config.yaml
vocab_size: 1835
warmup_steps: 252
schedule: "wsd"
seq_len: 512
train_tokens: 156000000
Each number is 500 + 25 x the weight over its row's rms, rounded and kept within 0 to 999. Layers, rows and columns count from 0. Numbers have three digits each. The size before them is the row's rms in percent of the matrix's.

# layer 3 attention output (transposed), 96x96, rms 0.089, rows 92-95, columns 0-95
107:534547491488493520534499484493463485502515504496500460503514469502509550457517520500508509474491482472521517457495510466508536495545522487487498526521461476507528455489490472502497506488461519488505465469549523464491475542516561508506501528513504533465455480517533492520499478486519536450
092:483553507543480485493527477454523544474517485500504505538491539498481504551480524506459495484526471548515529493515486495509462494485473458508523490485509480481505477495504483499512496457489519534501480487447483497557479491506524506482529458498502491482524557465466475509546536504487512487
079:496503554504523481533513479497523454512470466511496520483507490500492467490484464527521515513474505529458516498489448508494478499535508504483474559493469505498494464464531509468517489507528494486502551467522550488458516517457518513556464499506486505458486486508547503537504492465500530505
084:538491492488483521520512473485473522531523485517471419536530528525467566511503545495487490491500482498504527474506489498544523503504503484464487463522499462525478458500482492499511507489480489516476469480496491483536513536518543481462503520506491521466451527506522542496513476525478488462
# layer 3 attention value, 96x96, rms 0.0906, rows 93-95, columns 0-95
092:480490514506514471500500438509482520537505491494512498442509485522496545516495466475518505449526539435534494483495498531482573485488500468470514515534468488485498486518475523529475514492514534495519514493511499502526489506468509516492525565497471517549483522508504514529473459490510510497
077:520477476515511487492500514454502478484539521473493513510471550467478505513536524504509463553502512485470502467507486497527498505492481521520528434503512482480489501535490501476533506540430493518515444504521505543489516472491466517477516468456528471474533505500524469507492517524482463499
084:507542492521485461522516479481464477531491534510483500446515471520542484468472493496536536480470489489488507510505521531482492427532510466474501497460536513490478519523479503521459487463476537498476496506478509529534474470524501464513508508506528526521483516508462484493515496552527484537
# layer 3 MLP up, 384x96, rms 0.0228, rows 0-68, columns 0-95
025:483538479509515502576492491492504572486512518505496475493456501485496514473507513462520477463479484502482496505509552486520496511523523497532510513503557513485485493478497531516507480510536500511536545476534490489450490480527484468494520488472494514500514522507533492457488573516511467473
025:490512520499490504533530487507513516528503529508499511493492501480506488492495509542527515564516503493491507514541517482583510483497521534494539511560440510532532494473501532501520493524496521514468537520467503504543528487534517525475512481533506502553509497508510522449504508503519528549
021:506497518523527523539465512506492489496490469511571474505494475537447548520548504504518476468520505523510502511504540513437485525505509503549468504475560501475462511529489497505485491514525474510558506511502518512461486533517460471522485507488507484496508521479500483538495527481505478483
020:447467452488495503481500547516478538496493479469466524511496469494573476474475499505437482504480498459546547502512499462566473469492504497494482488500508511477517490506515505509521488452501484512497511485510488495527483493500511489470516479541493547500485515524442513482498507491517489477
024:518496499534543526482513505512487523482507495526532482497486489519481512486525507472541485449486510500564520503512526500526482516511535504540543481518590491481492493514543513553512491520523508492566492497566507541487490502504492509524528501515499506481481533525490499519521475507519476500
025:427514482517478501503471524449506570503493475509502492515473471496535510486471490477512482492477506484473504503493542501475496496525474504538472509505506478478506481428474514504531460478511468496530551505515479486514500478499496494491510522516515530500497517522442500468485565516504470470
027:492490486511525480466453500505449462492498489465446486490514479496506536494507486436501466486466497489492507499511447506455474462454463492496496458509499495494494489479501480540480492487501444491488464494509507492475488514468512455496490491542486498487466461497449479509513453500495468471
021:487462483498507521505481505525476445463495472494520471488451493523490508515522520463490503465497531494485499501477501500436483521500492477502458467466541481440475491551512492474478512499509504504516470467511503516465481502470488473544474495461473487495539507479492464521470451474510458494
574:524522501506497546513497469495503518536509530484497467475500504469477450476487483512519491474472522462509456493499509503518497544469506472485454525507513497505513522491446471449545508550538486474487459517516529476526456510526510507463553508527536509533495512512500496501457509523492479475
024:444496485485425507480492496486487539500479487482456515497470473488528507500463498466489472515497505486489514488474539470555489461500491489496504524487444480504504490423461509480521478478520447512471532490473485463513492483464480492486504501474513512493498503509478509469490542517493504459
027:495531534515548518526488496482509582491514527545495520507504488513508521502508490507572505534493495505514488514495519498551528514525502523546557510534537537520497495452502515520524508512519535496530502532530490490515512489487489528520530525529544510495521531509498520494510554525493512490
019:524529572493531502483489502496502485484495503491494510479553523522501526520523495542539523529525523520488474502532498523484496508474493517518528487512456526523510488480497478494469504528482512489459460530498514503463501506484515518518488522535523482522497462505467491526494462512487521608
027:515492489493501506490468518485493455496495482485515476499512483506469510507513491480489485469479495499508501500453465522398487521505483491510447489463562482464469501529488472479478503483488476502531471494493495519442486506484470474502477495443483474463501510486495499524477517449494467465
024:470451464521512505559515534535490497528535481525531517503476497512534497493517485491458510537478507482504536528543503503551495495490496506504479478544497516502519499462529510510523510481506537512500533511494509498589521507568540500490474512541496512538508500501532496502501502528517495505
026:527512549513519509488508472506484529520489500490495493510498491510506541508510529530565517542514523512527474526523541508520512488506504519532579507554509509515512493443498526549504471531506490501499501511534517520491501476440488524525545510477533506502460518537484511491517501526503510539
027:520503513503514457477479455511502453496500519479468486486477482495464496495480500500506457526471496490491480508482469500359504471493477480510479498481497469471490505498487481506476467491493445525492476500483510495473493482486509471493504480509492488508470467481477499469491455517472486502
024:454529512514535503466491480463509571494485480509493490512481477519462507490481500488563491501493505502490481515482519501489513498515473509551540492546525488493494481422497514518523444512522494467528523524515495498495498468482480507507525508531533519497467530522435488478503529527489491483
019:547559548499557518514480513491515500498497502501531489501545520530487538531513502481542495494522500533498473475470495521432489527486509527525493524469510538502495517535470481511484539521504509510525476502484511511446487543527506498522490538488523490480481485504477543544472518493468486515
021:496485505498509499478470516509545515459509499516520517502509464534484513527513488495484467496485497493520495485480502507427482531509479464552459492456559504466479500545488463467502483452489544485527450521514491505444466498462497489516501525508503495466511511484449487520484479503482499490
018:504489525506456479489489484511520477543485509479484518486501462489496531503483508542543480537495503491497510567550538497484506427489500509502503533509435479498513496464470500515509451499507450522449521530468511489515507483486509483480522504513511494520513489486490496457528521510488557507
022:463448480527496521453453530519481463502488474479501494493473457522536525513526507492539487481464522478517541524519479511454473487489480521492487475459551472441490478507522481528516493500521464514523484521522508523504494498497516465522527529512489491493506508497480495481508484497518464429
026:496441456505487517510518538564505486508531508504540526519490514518536505506497513557486525520507512485545518492540509493570485509500534470481477480505509519496502503552515524472500511472502535534503493478531507518578498489502522482500480487476474512529535510492529512486495464525511505506
025:437469471522504526483458544495458530495498450515455499501490478514504512478524488448484468446469500481535520499492510486515466462482479497517517480514551500495500491451513505543506495482506470496525495478544493495509485521501505481503493510500492512484480503521458501516500508512500454423
365:510527505513523513490463491492509567448463512528471470485498497470517485495498524434501477486505502532498477529515538497506487520490507457513507518504463527518505506468488520508501472513537487490523503464567490507516494460530497463518516496484539539509500519479453448479499542522473495516
032:497500518522530525511550467520536558518499500532526507496472477503488505500505512504555490528521499497520497525510515484576510520525506512530569502542547496492511490469524526525548480524525553496511527523505509513525523487500485532522541502523539499517509534530506500495517513516517525508
032:543486524530519517482519500548500488528502512509516510493521482511492549512521517515572506529516508508544510552535500497578501488491527530505579484558518490517513499510527505552503509527509508503486495526533516541516508507494520502510531496528514493507496504519515506505539472505513531504
023:557530535527547514510472505502507484483483485517531481489519497526491538519537509473559480463513504528489484531503515539424497518498489516540512510488545497498488511531487472528495522535508508485524493516511517522413477521512501479522500525501521478465494492499498508545500503471495483516
025:516552561494492491467494469447500529514465487505489492481507477479456520506490476478528492492523481519440464503481528507458523482507469507521531526507444485532488503427464500508497474514513466461480519517485496469472505489467480507501517502487540490474492486508488492488506540492463514493
028:523498537529515524533513481535507476528503509517514502487501503509509516506517517498584505519528519510528517559536513497567511494505514556509552509551527486489527497504529505537517504538505513517476511522504517528516526512530510529516538501539520497536492512503540497495530509511524520541
060:487537503516541487513460482485530564455483525510474481500496489501483500499485507490516475459480478514518473489504509517430499540529502468533485519456569517477485500529471510515507458492517486505537503476527487509441497501489492495511521504533517523479500544490470485504503539515492460526
252:472542484528516502493458518475526574443485524544476474525468490490486510499481493475531485465509474519484479475531508506517486500488510490505490534441487536485505500528455535512516482492520485500505491480523497500455495507483495490498524524491537536483542524482444469488534535522487484512
025:502533506476506474566524466469525504490481521504544479489463499475448462495476497472480489495504488518453483473474522477473506522516527492484450527464459479486492503517479509437497493508490491506491528497444492478441501481535470513477503470484484489511510491483523484477477532462497522516
025:476497472496507490457463539480460481482510506474471481524518495512531500491503497535466502464463516484545519498466481534433489486503501494508447482463579483478477490514505481507478503477493446521558465489543493518506489504465488485508494512482490506468493509500482499499490476501509457474
026:488495510504520535501525526515508565516497478522543520518516494527489535488518496527544525494538494497506521527556528508572487522484508496544527486545487528531520490491508523506527488507518534461501533512518511511547500515526509497497481502565528525514504509532461483527520507508497516544
020:461477521496481529510503493495524561534498487499482524484481457497535499493488501466495465523491496469510516514496494468540487484525486527521506526496514488465522484418484519502557455472515491535506524506454500489544523492499471525507536500516516500534494513531464521489495560498498520466
027:496505532493460487426511481507488515502482513490431496501497470492528518506484507530514478562515513484534474489450495491485519488507498503510556505517513476507499489449496491510507466495488469504479472531488494508498512477418484520509545486453531506485480529524457497485509477525499524508
023:495466488531477522440501533512509560526494449567472524499501485525527505493507485498477474444522497479555523488520535489527478490509498481517556504507539523510519497478503506530547507482498526506509514490532503498555507523487504510513506520501535518504503530539476505536520491524472505482
019:460489505495513510490476569502461496512520521467516513528546498504532527499498503503506533499476524484565552516520487537506480492494526515518464462495532544482492496502519511522493507473531459532559459487563495509524478521481502476508489508512458515488487525471474517503512522483504473494
028:559526527535485517559510522517533517548512513529540497515490494510533521517510522533535492492550513512523526490515534502531493491523525490517542558494540494494529508524497507522544505528506472537498540516519515516514527511530490528512535522491519504510520510528515537510511503512517530553
019:476433485530486514460484521540459486493495476524462505476455464506534503478507493507523473484471521463542526538535511472501479447496502497509549462513535482473505476457537501531523486496500474518500493507545510519534502487462521489502515475494499503511500509510486496482529444512507483472
027:470532496504544522560514507481501589501501506518537489518470494507491518490505512470517489496501500514509511505519555497551499527523533503524503520494523532493493509503498539516516501516550506517558541479528495490502500511558478484511518513514516521519518539505499505505491575523505483468
024:514502499505537509455489475503506504444494495505479475500493512514443489496510501480534490457478489502505483480478464499428490555505486481510524475489587514474480503543523488521491503511507527467536469489537494529451483508480502497524499499498501502472472524496473481537501469491500452488
262:539512481516485509494482488483537562468442481526509466501477483493471496472482523478492531457509497508475495496474514487473478513540503517548490542436539518495500533532480511475537473503553501535524511484528513510473511488491474497491539461491530494496520539499495522493518538495516478519
024:510471469517521516491494523544462475506521499488502499508507496503530556504527520477547513512480525486538538558542483495588481481467515518498534453541549524481503488503535512549497526526521514501517472505543511525493487507472516469516499507510488495493510512515506497506510474502534486486
020:450479468493502516490514508508492484504488484456510501498495458508460518510490507462495504488474493489509534482519447480519446484444533491492491461490450499470510495507491518535524504500506482505511473488465497508454483524493507480488480476541436480502501489493455523479498463444510492436
026:461460464509506489463450521517483463481496495465493488509477476516517490505502510533488504477458515480509519496513473517409477503500488489497445474448531471454486493548497488503497487475501450519522472491531499513486481493475515470509502509511467508497501503475470498467498454502521451494
119:505539516524534486507465483481532575456473522530466482502489490493477509499484510491535473456522481514513473470542519507462489538520509458526516522457533528499493503544470524518515477496526479503517501463540495506466503511480493492511529494521532528496510535493453474501522525524483481531
023:504460526516469497516528491531507520539497534503518511510488456499536504503488523541545472567513514479549523529532523491499505453511521487522513532501497496475515503462495526506534455497504475558500513521486521506541527482474472518500554485487516502528518526504493528457526494528511535510
027:486497502524492514545531504493514564540484487512511516503476471495530502488494502485509485513505494493529520523513540480577506490533528517521565527517508499515517503467494525534546492511514487523511559517502500487539528499544492527502536503524519519519521527525529541498513547522519516463
023:500562565477572497533507461487506557493493524468509507492484485511479547521524509500507505551500492529467469509526528512519519528513526515518485507489450519522501505466477519519493487520535520495495523509477495482448500511505503486514510509544547493517497494503494467520481549511506515532
021:531540500514537461452494470501496531476509547497475477513536503487504513502472507494519480503482494511536447435512465514471508517509504464516519495495543507471489499506492516525482479506498501502518454460558508515442479474447484476498544492469508511487460495514463501491512469502481487510
021:520508500491434509444508498526488493521478494483508490506508499509497503509496517512432450502516487514495487468461493493431491491500511451500519517469483491514499512475446495506495480505484480509479479503471514480442494506498458486482498496399491493487497490510497536519481459512481494473
022:473490518504442501542523516503522542566497501491525504499475459472504478482476506479505459543523499478506514498495516472496493480520503506520526516529497477479532491438493514496550453488484473533483552527471492483486533471509480518490533481489489517539542523509491519460493536504514531499
021:518504545526510507440472478527514519464458522504477499486522489532516534535515525501523481491511507522515476518499512505477496498522483489513561496454541517495488502523470489520495486521514532501489448514506509504424482513424493489528543504473539491470497526494509505525510469524485485490
021:473471471506515508431476509529476484469506507484469511491501473500543525508499499495534508522462517466513529540529458485560478493465480528499512444515513502457503480514524501529505519495515521483509450499520494519479480491443539475510506510556500508487487511505458485470517467490522479488
029:537502509518534490518530511519500517547517547506542506520510486498532508497497517568531521545507508496563510526550505500530506492518551507515534509526521507488524509542516534531514502506497498558525494489544518528523513482495497515502543492509502516529514517519511543457527480507514521527
020:473490500494504514474474473479528526452473480514483497504489493500415506515494496451545490470511483508457474491481510508491512520495447474493503497484486497509476497495482496482507490506533556418500499492515480503515477505466500477517474523520534497446490519493464452515502523500472486456
023:491509515515483497516547467523519562514484501504463518498462464485504489503483517513509484537532504494519483486529556463549513485519516481512589518530478520526518501446498535520536471516509506511472536504505505473495513479463486524499544482481519517520514522511504505482523493534505533511
030:515537507510504509554490511494524577517505511501536497522511486513511534503505510478517471482516485516530512510516547514521505527534537496535502544463550534501492515521473517513522494505537491527550537499512502495488506518544475482507525524523525519508526534511510513521496583523499494470
027:493508519508489461421468494491469471487487522484453486501519479494537526507489506551540500545489522487507501498524460510470509452481495522490517473519485460496507491476510472524476505493496438516470462499543502517511490496450509487487536497501500501504478466513461494444525455513501508506
022:548499512497517515527501541531495463516532504490550500519519523523520531520531515543476539496517525507514513503509520528487496522518529483506450485476546523485497509605513491472474540503503491516518490489537509524474489523506506489520478508467500508502528503496520488555487491485511503552
028:469470458495472492474441528484488489445489477496438484497481502496528467484486489486476486437465500477488527493479491485441490479492458495485475477456556489467478488505504462495490509464490488482513480497526479490489485496470511480498486495481484516460508503491485487488490495494507439452
025:505498506515517524531501518504532581520507496514512534494511485514535521497512504471493467493493480502501506539535558511523502498530503499536486537482512552507502502478474517519530473490538552515524538511494506470516498504540489480504509528517541509489536519512510527526492576536484498454
026:506480502513517524484531536483466563543491469534504511507522490509542523497519496466499514485512511500552508493508546502591495507517533522516551501540541524523517494494525519524520521496506513512531523505546502511530504508498484529526525521498527511500495540551487518531517523478500514493
023:505506470523525515471490507514467524479509493494467477497495501510484520482516512444502477421478491497535519485506511482516468493492523487504545475492578506495491499532513505557493507514523464495542491468559496517447481523484505477517511488501492516476481512517493489532516479501511451447
022:521542533510474495489503476469537571490481497541484503493488487486526503501485486510550477526522492507495481480479538485525529510531487513523593530512519502519496500438498502507529492517512510475489515529526494477479510469487483532505545521487531514484500516527507530465502548535489521502
031:520554536499537505553506488483524557508506538519534495514503502496497521509504512492559503517504493521496518538512529512548530522528532542528508532511525529506496509501504509519510506532542525509538518519509498496499511513550480514510534526533530507501529519498524504502507588518511520480
319:499499468509494491497488503503512577470476523527498442496485498511467489498484492493502479423480503513518476509549505517537508526522504495473473537442483499490504483500482507506562509512531505487504510469527510528493523532473523463498519546499505544454506516479455469491506497506503466508
023:467490484474524516608522509503503496499537507513518509499473526494467467472508493498482514510501501492488520507512504458561497523483519511480473488527475526512508497491530537462509538505484545485506529482480484489530505514556515520479459465530463499544504501500520508489466520483522488533
# layer 3 MLP down (transposed), 384x96, rms 0.015, rows 0-68, columns 0-95
024:510494521496445488459475525406512479522514521487516453500473454519479484502460507501517502530492509510467478486527514475505477502466482506487482505473499470487546542503494482466490488484479486485472483524493462499532519520489504507511518479466543480463520513496494509556521495449469490486
028:516440496505498496502522496542507477481492497521541516521510554503522481552489475480487498483482482468546540477487493485502482523552482509490435510495536489483451519561489471493520506513536523478550519519499504463515503510510503510535495503538523487487501488527513526533494515491553494517
028:504563493491484495474500520454507540528533515497467511501513514483495501456479498531525518516518506548483483514503510487537508488455524493517562493498478503522559501469519518504471474472502486527461479492529463581530503488483516492483521536491518529522496499481502496458522493522468513504
023:500500502505506498495500499495480484493502455484507462461468534503508503559545517480494477546529490522452446536471511515490520515539488497470489512465525488512479546544489492478554511495467517484517507522484517453492520455475480536512467497503486471484504453517526533540495484525517503512
024:483527512477469518479476534486505541500535486507481480531487513525483490517514518508525495524538513543459467522500510499507547512509544502471546504511473534546557500530511538493532503446466486452454504465470497489508505489461515544489473528529492499499515496469506503519509483511461510509
025:505503526509489494486475494498486469497498526499519460494454512514519460567444513513454473519496468496479475468503526472498490488488462486493504521471532468495501583525471468493502516487490514506516454535486465481496501504532475495496485489453550484504533497502538519534514506486536481503
020:512497484507483515531515540495484530523487492522511536547509517510507520492532485541498480492474483551503469509501492503532535516544548487468529548477501500516496480526522547428512479478499541486483521486494529506498503460453474524466461526507459529503517486469492510479500475522493535517
027:503546462496480493484488503469482590516520501478478479450517494524460506473525511505519514516520495520499460483512491510526496497469501471503561506510483509532527477503524509500457501462477461505463501456497494529508484481473499475477513517490506494499476509474503488435494482541440504503
513:527505516471500458507501479526515559481530527434514469504522490459475475476487519476528533480472487480540502483485515491560478488508533466495491486502482514498512546514482469512502536538520524431473499509509492476515456503502485519522509508475561513492497514536503487492470500515512520482
021:505477489506536483497524474470502446496479493498513472448477503483514493536498479518476497542507456477468466487520535480450454520479454522514466498462529474495466559528464455476489498512466515524535500524513478487510525487511516509525504477480527474486498501516518531512490514471540480484
027:499467519502486491469497490526523393485480485496527459512474498488532457557467511506480487456472477476470534468531500505459480508471469511478496516495505502515482525527500515508500499505512490474496514476474478467513508510526501506484509506442513508498520528517521503539484502445528477524
022:506485448538531508539494461528494500478466489527478525517505513451497492495488475495512490477486490485525494482477453514546477467512523472495490504527495517502475464505519520487492499508533484500499500464548490554502466473469493447511532506510473535497497538490485488409498466506520498498
029:498577489493507497507503517475507515521513513485455512495504475485491520451491525514528520523532525535473454523517525512505517466456528496517560493517476503519554484448523537517471470475502489518455492505522503563511506506487504481488510530493482523521499500493496490483530489529443493503
023:524527521459480480484511521473454524537496498467547489488498537577494491523501530481462488504491496511530494497490486463506529509524454496488526502434525471505504528526506473458502483497502518479521492522466486440491498496529486527485468487453516481487495459515501485520475473510517534497
023:476457478525479504470518502508526460475511515531505478518481513484484459523491457498487465483488456484479534483498478466514476507483528523455470540480476469505448490535482488483509478462517488471487503461468484474486493490483549552538498519536515523487529503445529491495505504460507495491
022:489453478484500476512531535511482547492489536526538514568499534496510493502480482534528517472525506517551499509510479489497530549533512512490497528543504478487481479515515534498470486517546490510507522491530516468472480511508488538494510514583480505498490514500492529495529515488472532539
027:490480519516463499460473500510499454471497510519518435517456494482532438580467493507464471480478488491482519454516502485516489492478471500467492534493498497523484537534476492504503521478484512493493472478469464462489496503505480504495490515471523510493523523497542498530504513453537477526
027:493503474525519498493496486483502499495486492521456522505509464436496526455484485530524507514495509506500470512506500506526490466486527487503517465510458506489515492456537512490468467504517485506477494495548495591497472475457485441495530491505483518515499517496465476422506475503476504494
024:487551475492536497500493478481432515507516495463480487484468515484515467487479533498494502513507518526476448557471482521497534487469488482521543485536474530536510484471527546525476496511502440550490471469504486507487489497494464488458503494469489501535498497525505471462498497527498507519
018:499490485497544481543548519517473442508505536518530538560500549504528497523472469503504511494502494478531501470481490471489510530511473507511466520513521479471424500524458484503486480501538511548552487527516487466490495512523507542516517502531505499492480490507518517510521511505539499518
023:527568470492497508508535498505494537520530510494503529522519553535501533492537529499516492514505510510505442495500510509531520492504532488484544509531499494560530492519523542488487481439460506488471481467472492483488492481479498534472462535467488490512507493492527508520492457532456509500
025:523511470494513495489536497465433562512520506459496479450503516552489514476558530451496476535534522535509457558472497505509521527506494499520526488482511492495512491522516477492472519525487491516506501524505506478484537496485500518513495501533511459496469464500506473497474486551487527493
025:514526515485489502480507505461507493532512497471521462514486523535482517538496528515496482528508458553443459519499530511524540507499538498491541537442507484536532525517504514436548486483447509459484525510464500497520521462486499524494486487478500509494530488483510485529512481495502528504
329:520461497472445500499490519511487472519534514506536476492498509533512506573535512525509522522497498486510549479480449530433490487497473511452468476514524476481538485511521477482516516505449504513479522499488519508487531532508511489503466508487507451484491474494542512510488486502556486481
032:491479494502477505470482502524490488461516503500533479509483547513521450575468489494467503488495502495502534467520497480464495520488462528473479540510492497524478517552480497514501493487487484459504502457471480430495500515528523551499477506492526484487513504507534512537471513463518454532
026:486487472471501505510527519524477497491524503521499543552510562519497482498529475489497487482489505525523517495482485486484521532525531513488468520510485514513450455553491527481514476470505495453508517462448515453503508493472511581478486524546480510499502470482508494496476474513513483534
027:484536489503495504499497505478510504528508514507457543532519478477492519457475482534522511494494520527493461492506502499520500467478534478502531479528463526528514485459524545495467452472524471501478470479522476575509477499465499477477525516486472528532504521488481478436520464515475514513
026:488463524518513500509479490525534409477502522528498523545484484464531488522472483513487502460452482465489546459519483477458479495479480507494458506477501495477485508494462491512481484517520526509531484503516468506503495508535510498499533488457511545507519532511508507501511507445539463496
025:520494463464475483496518519535515496485510515519522528544524565526485500519491454503485520487496483475549528433488474496502504517517511512472493527519515493513455464539485527488523469450507494446508519468464507451513490508492519540505473542538500505475514489479495522520479495509503485517
031:494515527509481513495464525498503449497508514500477455505482451492523502522435507549537491507516514505466486483516511497575530467477504498474521499536446495521540525465537540515479510498506491515442469493499512510498498531501480477492488526492497478514524515508466515529526508489464534515
194:537493513487496514470521480562463508553514465470497495480515526511521511530508531461502492529474525491521534504464487498485499516532500482507495486569517481504476515466548459481489499550496521503478500538472491503498521500525495491502475479501460462525480477520515534525440492457498486482
020:504488514506497504494480498493522512479515484531477508489496474472513475485485477517493545501511527446519529478516484492473461506492458511523444465536516509462509526474504477571471507526543498512525473513545476535515470535538519457534515503504528492485487514540483529503517540468509464505
027:495536509509491497505500523501529525522503489494492486500485483509498544482511547512551500524534492528470433532517532530524533493492546483505590497507495489515565488479518540496508515485482512516454516498514521536500518479483511518487492536506468502511498510466504510514541505533450515491
024:494505518541509505490461489480443502481500464493482455493473530491505463568492510488449463525483516539476462480474473493542523475511464488497488530454502506538482544554473473479513511499495521507533463517495478503491506475470479499512498493469507509490512475499528508455497486519542493506
022:494521460507531491479525483508492446481495477481528477492479576500527489576461512525485512537522482475499507500535521491489489502491464528475482535490526469502466541543491498509500492480479505481505513487506484473483497486521518539525466499504528473488517498507530549550497524466516467514
029:499450487518513512511527489577545455457510518512542522516495549492512480550495485496494512486482467485511520497525505518473477503489499520496509530524479498522467502542481525522522526499543496483510530469495508450497512482516530563508516526527499510488515503494550525512490521490543481535
022:478507498478530485488509470523477470472510492445520484509481559518465526565489530497482473513509464537496456525485482516474534486498493516516524492453497495533496527515465493488525467490467502448536516498466495460489511461526528551492494492486491492467499461469518482503481491515533513496
027:494539491508499505489495524480503495524488463492473458464490453512496530452522537494528477514528512515457447542496538497540523491495528485471551487483513505497542480497523505456500515483449529518444503510510527537505530461455484501488499525494482502511469486495483492495512485523457510472
023:455500460458520493515559478514512502468524512475482543510528544475434501498470463522480517534493470493528462516501507472450475488521503534502497479527475485497462497494464498518475443472513478491523497476494452493516471495523536540518491484532509482501485483470506518490494506502497477490
026:508493475468481484492530500522495508489511489480519488525505571554473506549519510483505496498522478532507469488477482506483518533530502506491532515495524491542482504563492522480527488474487491436506528475458496429503510470479516563482480525513494484475498477474519511519480475529501500517
025:512511528531470509451465527440531490514518509499498415479483451500514493522474507524520515499510505495463473482540529494523488504458483498475492492487493491504573542504505470487471518490463515511453470501509474526516512497508503479509497495455538481483500514518507504518517504446474498493
023:481520509497463511475445501483512532483506493503470463500511470488489475497497497500518485477507537538471504485500498520524534466486520504462530494522434526546541468486521528521511498466471473462433489450455516488505481505458470474475487507508485498496519495492482477481487476507447517508
301:471499525476470502486494503512486545481522522464480512533508523530519498506533497534496516490501524513494513506490501498559501510496481522470485446574475459502509422484476496524490514487444502469469507525497479519514483511468518490486471530540503504531486504492533491494473459544474514480
022:495532486503485523502506539447494558539514488498500496501514502547482505476542512488528496516509508536483462507509528500512521519520523510466540509502483522529515487543514505445508490439467504495465522470456534511521525491448495541486486542527496501499501468464513491488500464527460514487
025:496537495517526522484486513478460557513488439521465507482528523475518493491519505501524501543543526520488473546472536482533525502548520518489484480515484544506496506545549471471493491499469520509487488493502517542513497475464480489517481521535519473522463456517502497460491500515464509496
023:515533465490481494500516508488460559527513489478499496481507519526497521462532517483535472514526497528495430523460497509537523493508523464490548490522494487536528485504532521480485495473463494510464478480483498488476499469466479514473458522492474472520472484486503493500495476550437531494
041:457485508533469518492449511556511454492523513488483488507496481480497505544454501548526471496487502505469501481517464489591524470474519517480474523525458499511554527475505506517505512517489517505462505532472536481482513497532496494520495497505483456499501500504485516487490535473495535513
026:503475459483507491485550504526496493468517500481525491515498583519503499533483471496495525510524476483523495497494498474478496540499485530490498512513502463489459496547462493509491493490515477513514527473516486449489499478517534581528464528553507468504489461501535535531489530506510490515
027:504466544478486504477510497521528461485516518494535506517490542520519488579470495503488509504506484493482526485504530488446500517499477523500454520481503475505491546527473477494517496499496516463524493508472484456496496499550533549511486501480524476488508488521521534574481514463541493524
023:514481517568516518507460497464510460528494507542498480516504486458541469485475491546525518467475518478505510496534504480526476506487478503485465507515494517488498515509541499493442496520535529531499454481542491544509490511519492471517535484485512522503506557523495518450518502448481506509
021:472457455519480500488483518504504505474492505504463479515454474459499472442536487496500465476498495500494519559502476467500480504495550521457469494514469497453478466488491515486475498518516492485462527479496506465466506493468520535518490518574486500481523493465495474514501527474466494493
025:513472485509529526504534492475523511478509519488487533488516515448477523446483467486519524539518478526503477568495520498531479484483521525530484490493451511488479481486498489501473487522524474535502509480552483558525497478481533509533550492562500519523499499463495501458504514491526510492
029:501480491493509505502530485523506472465501530497540520495493575518511471577454500487471531517497480477515513493492506485488493502513475512495476533498520472497457524547473477510499504498518507478537495513497499469515499506545522533526499509508541476495497474529546545555484517486547470532
020:507475450504500514496529458486520474473516498490476542505504525464505521451497476482526501477489481502506487487483487529508503506468521515499486485526454526528471431468522525494458461475514453500474503427514480512517483465474502524483530522520460505529503510476486479455472475483504504505
021:503525471519510513520494524505458521519500465503508493491512535529535487513551525473516480489524516523509459492491509522498533509547506485465525490534501535546494504565530516475522506463476505491480521489461528456493522484449459532461460530500493488506510472502521502508490460551478511493
026:473462469508490489478517530513476500465508477496498481507472533513497477500514492488528482501549484504503507540489469466487501547523533500461464499502504475469459470544489491506485487496501490471506541495491509449473508483493533568516464527573497476488476455474518509545507514515478487495
021:471526521524502511487460478479478480515512523490471454481502449491531482507508498507450490464442541496481515453511514506494521493471453513503507504498487545528514494474499495527472524501460511553490462495465492481490511541504451474475504460453508492516524526543512466477485505479492492504
027:491436506496500507483519487522511474467513514502542494498499534513505462557495476490479489491484477494508547511493498476466468535496476534495459523493499492503447531558475472494510513518505494479533516484485494444504505492540531555527511495513531489488490499514518506541477535468560495522
024:492533519512514503477496512434516487523516538488481481499490483473512520480447508544522536530504515506466460523531536495512498482450499504526497478511457481486562521451508503492459475492482512548467451507528476563514512504514506503507503504479514495500508510508493532521525523462474507507
026:506460464506504475545526513576514490494478498532524525530481522488505489476545481505528484467484461510523499506507468489497484515541545483485472524496516490491470468550471531469535491506487505476504548488478508456484521447480508553500496520530460518487512495476519514498495496505528478517
027:487549481499497491516493510471486545520511503484456502459511471498465519435525516493520509510513517526504445526498488511507513470481513476532563481504489501507534481452508510510466492489505488518476487506516498555510493474479493477481534497498483516493475498478482484421509480544442512491
022:507545518468463484496494476480526515525505497466518479485491487545483538521516534479524497527500489527469474471473504550474542493512493471492564503493511487538540508493497522497565505479462478485495520500451511481523509507486460501460511497443492475494523486507507518542482460532493503493
022:504511510515520497479491490427467446520504521454503468506465506487524529516452512511487496537496511506463446514513516484491510520446442504508490502463496483487504520465490491486450474499469484544500453507562469519486509509508482493500501462462515480518504531506500495505508488467481510512
023:492515520509501514488472490521543431487518469502501492488451513512491517553533533519481482522508472506463500503512487500478489494466536493493502507437499503525506529514468499500530491468452522437505509495480502495495511452509571546518479511471493513475521476459537490518493481484520499508
023:484504523484465515486478528452525537519520487499487479508501481511476524496511508516544486522516503554462452517500513518510547504512547505482524500485464521523554493498515512463530482460448506443450511493466518514520519479450496531483492499514494496478507492465476499497507468509453527502
026:491458515499500499496504480530529433463502532513525509526476500478503457539478493490482498478466483471489547491514486491439464481491484516497464497502484502509480524520468498517515499520510482491526507485473465453514493518532514523498523487471515510497532510518526513564485510434555466506
023:508508533507474496487466528499560444515505505519514474523498466477535485488465494534518538467470505454463523467559527497484485503481473501492472491521487502482547504478479515500491506486479500539471490482495493524518504521519488481481512507454517506509518549515491533525520515427486457506
388:512511538471485473503542499515485473532524485445518562493542494477508501495520528499481515535508495478483558505478517496441501472489504500510526475523524497474482500479530475498451502465468511533466519514463478499508505504500496529526471459491475467559506487529511518496475518521510546488
021:518501516497481486457472486452482541514488464471495430473506483517475473536474487484486521501524510482495514486466503514489505498528458498489500493481545499489508557541534449490530502517505508472514507536486499507534500517503456439518468467505534483471480470538478501524513512500478509465